Part of a small language model's weights.
Architecture: RMSNorm before each block, rotary positions, biases on query, key and value, tied embeddings.
Each number is 500 + 50 x the weight over its row's rms, rounded and kept within 0 to 999. Layers, rows and columns count from 0. Numbers have three digits each. The size before them is the row's rms in percent of the matrix's.

# layer 14 MLP down (transposed), 256x96, rms 0.11, rows 126-144, columns 48-95
102:418688515522475532557502490448544481533449509540462511442513531585448642465562419514587623625504469517521515430508535486475486496430536457478503
100:479470553498421375487518490510579516471639519532497478375432556508401551492497419470522464520526529555426473530470639515484478465560499488514547
109:420497502565441529510451437513508445661483525533398489442593500466537445497463511537468459502467432501534596491496425484536413407544438515493495
105:524430566557501505448493500377491442453616453598544546458545494629373483553428529519495536569454482465547510516503607458499485542485435551522471
102:593418507516523514567395423463461421460548514557443588528508516518558543466510469475568492510523522615449568437485462522437520607486475525548549
110:456371511485544535529469492540444504543470485512519439423453556404470507552517552464443486562616585455503515507556467512471431551569478535524502
108:488497460535459516371472544517510463566461375544575512536514486502469456483469513561406530554604557459522453451586524538480515446593612462467511
111:393602522499453513527546401408494458497435498506532579479435404423597447417518504468565524579540434566530459552549495478527532528490546508404519
102:544418449540552480566471450497463482475493484503481483542429507499560472529536607538523560505522396607558457579592514492544510485473540515589526
097:444306495501420436488523478413531474439573560455477549549553498530459531491474441475430413495408545570526485459565488513509572557422515481462539
105:417530428652558432546580460494575398539545539503539524496561552497542529457454464532504525534479601475432549497389514521507534457444489409465543
094:570717468522530502503601530555537439500505475499494489471517518472479480530446477439446456544556438549427436481520518470498457506509543521537476
089:513370476484518519436534474592466545491471543530507497546452509521561506508532399514534473494557489548559490545425405499524484477545332481496617
103:584514495534521508460527602511452536526539473499452519541509454492520450487409625539523452558663565471519540487473471483598466575491498444550507
119:378530488498527559498538532455385396432447537599529579556450490556543572414544430468514455440527505508582450529475481505471534442519527517445516
099:545503515442603471449555518547583573527473440609527480525501434486554425513450469512517470488464502418537459586513461541546535552407429482469479
102:506414474517483498524420454500440541450526452504432520437522550571509502549550475491424362476426483555556516495507516497478575507501536514512388
105:438536607515536597480441523498487390606504500512496484478507499434497505445528502497497494580463528389473482568499470507531591542538428467489500
097:486455494598523573492551521532476489476459509544525503460502575506478551532580498526479456429443559496401464515376507536541517448494526495562525
# layer 14 MLP gate, 256x96, rms 0.124, rows 127-145, columns 48-95
103:544468570484446453546513533479420428535436510548529475620500464450430466479396467531396481549470528426448482474520538530593448502588416588473466
111:496516575512540520505484482473532522477451535517509469584464463519502471473534533544461518477466461388563586568549581500546456499421513515529424
103:521457460539498551493398558545514539417588547580478492544532440503528614488614465436473512568424540420481602439452529546481510516406470599501474
103:510447501522548567435521553447468477474428472471648459639560456561445438453507551595461505535499490457598540596488468455503441414459525480469469
102:439438475478535557429468511557472462450471463509554515543492421427517459567522412529414490509545519493445533529388479470499505572458465567526608
116:384470517433495604494516444461436472535444490517483516490636541518435613481424493571462509476498588514516551451508468483524472448430487490471554
097:518493516543565502523442550499461454482570467567413515483491541587402479383475453522458472473472550509458496407477478599462462589431502523588517
101:470370438493559456397532588555515473445503527483467454517420423525528506598520519475458434480489499527443463469550458487383477528508423559523506
099:445525501533580442503528477462451524393521552532504424487519462449447521500451480531503495636434535530551478474500557415463612601482446487460508
110:503462464516548542505568591434561489463511458480514564494557551560486544461505417580544587531502527480581593535488537378563548448430502553472446
089:535512486431484549488592527537449506476508524581509448560520493478472624445591493512470528485579509520462509532486506378465500572422473515473540
102:484526610427562561525472470549458529540560555529487530502556503437556507489556526520486482510421559600556476476500531481558561589482494420518448
109:542508424429528445500492533455441505582368547458488474505502440490503517573468522499519530601634589430451496534467488496527506470496432503551534
114:463453539434502482482558539504445545501558590546503520452457537463446474472525567502519549548522550522559550604471472536403492556468529505410521
094:376452535539479530531502541576525476484532499528456425448534592517481524458543425479498431529465548473561492443491537471454487515538479502552557
100:496503371541507471471566452559480529527507502582391399480463502573541545466476499526528554517406495515597513492545532405534502520555479555515494
100:473449592486582480549467497432463473508459475564450518459543494534454477472589514636543463511572522440467550532527557503498500492415515496451565
105:466464536405551456553496556552491553421507393508439417610475485507455440554451569550462456574527422482544566457522539505526474606509429544533495
090:510491508506544492519546471453552628543633562542501475659512511506463496506501443568414623424469507405450495511486504484462470465478384488504521
# layer 14 MLP up, 256x96, rms 0.116, rows 127-145, columns 48-95
101:481526449489532540569427506490495495570474419464523439504567540542403472550418579637514457543515471554498469441513461481505564509487532577566555
111:480511506506505501521456480508529462559500549453491509474479535476483475500476571624495457531489523411558549577512498491526582399504550615450511
103:459493495474528591479546477464479440548405499526571509398535598490443501529355526587518461518387512503384469510499542513496477540590490545476445
102:516496557510605561560427434516550464490483448475555540469442572515557450475601561440452551542554442451455504373480482369482550491572468528580498
106:467488516547515492537420482533485483562453530542548523418563532510464529481513503503547556536528520511566524439527536518517389615539511499536549
105:522470461524421508416506527633548527480518463525623497548499461528461472525462467444502500467422501551527444618531460599487549414525505486495453
114:618487467495506526477426526558490513504577524523442488521471492523485549504456484543467405495506612460508459488513431543517426501450483461597472
099:522583556461496426457523510520482484519463480450565506519497416503465469468406540476562478595506521460629409515435535480518576503564513510542462
100:493413567367426566440515541490497510497531485447484590507501495545495533534584473431472451437546496563434563492551515570483421532551495518528524
101:519454512508523527538517490544448391516538571508545611510490530459547461480530533569582455527608462461457585503399561460399589469568445525521534
092:547593421557466430492468502544528466540480452528553551536497489486472501554527479579470519569572511408409505431496461468530451484412535589519487
096:514439456502467559404590514506575514423410537513505522471461548500469461457465442462533500462529450375533558501481448476376489435588570564470542
103:400470571510531507523516428601434426523555477465472458474475526556513494421457365486475571427454451407507476492529488541434477506492511499491469
120:510459543609493558421476445560414524499442495671505503535510525516567488490581434507514536472505436546583521459462460464487551544566463468514449
102:553455489521478476498434456380521537517492460451580517516494444531482499558496611551527533491479552526515485551519536463613467419514444471537467
102:544514527391461474492471538510486393553506497517497542521399511469481532544557365553499493536585463529458535494534514477507490566408511536502506
106:511425501532459565525499511515471418549485537461487520565547589417614466591481513508542506488472530464458588594542498450392526521510447526493459
096:513390540531469569562453509569463461544489501510355471403467521416575508542586505420544538455459474598493493488454431433452519506506562459420513
089:454440576443546534362454456525563496483531442510515530453531505442543584451529607445508467571491431584405509493542524486504540563507518541446531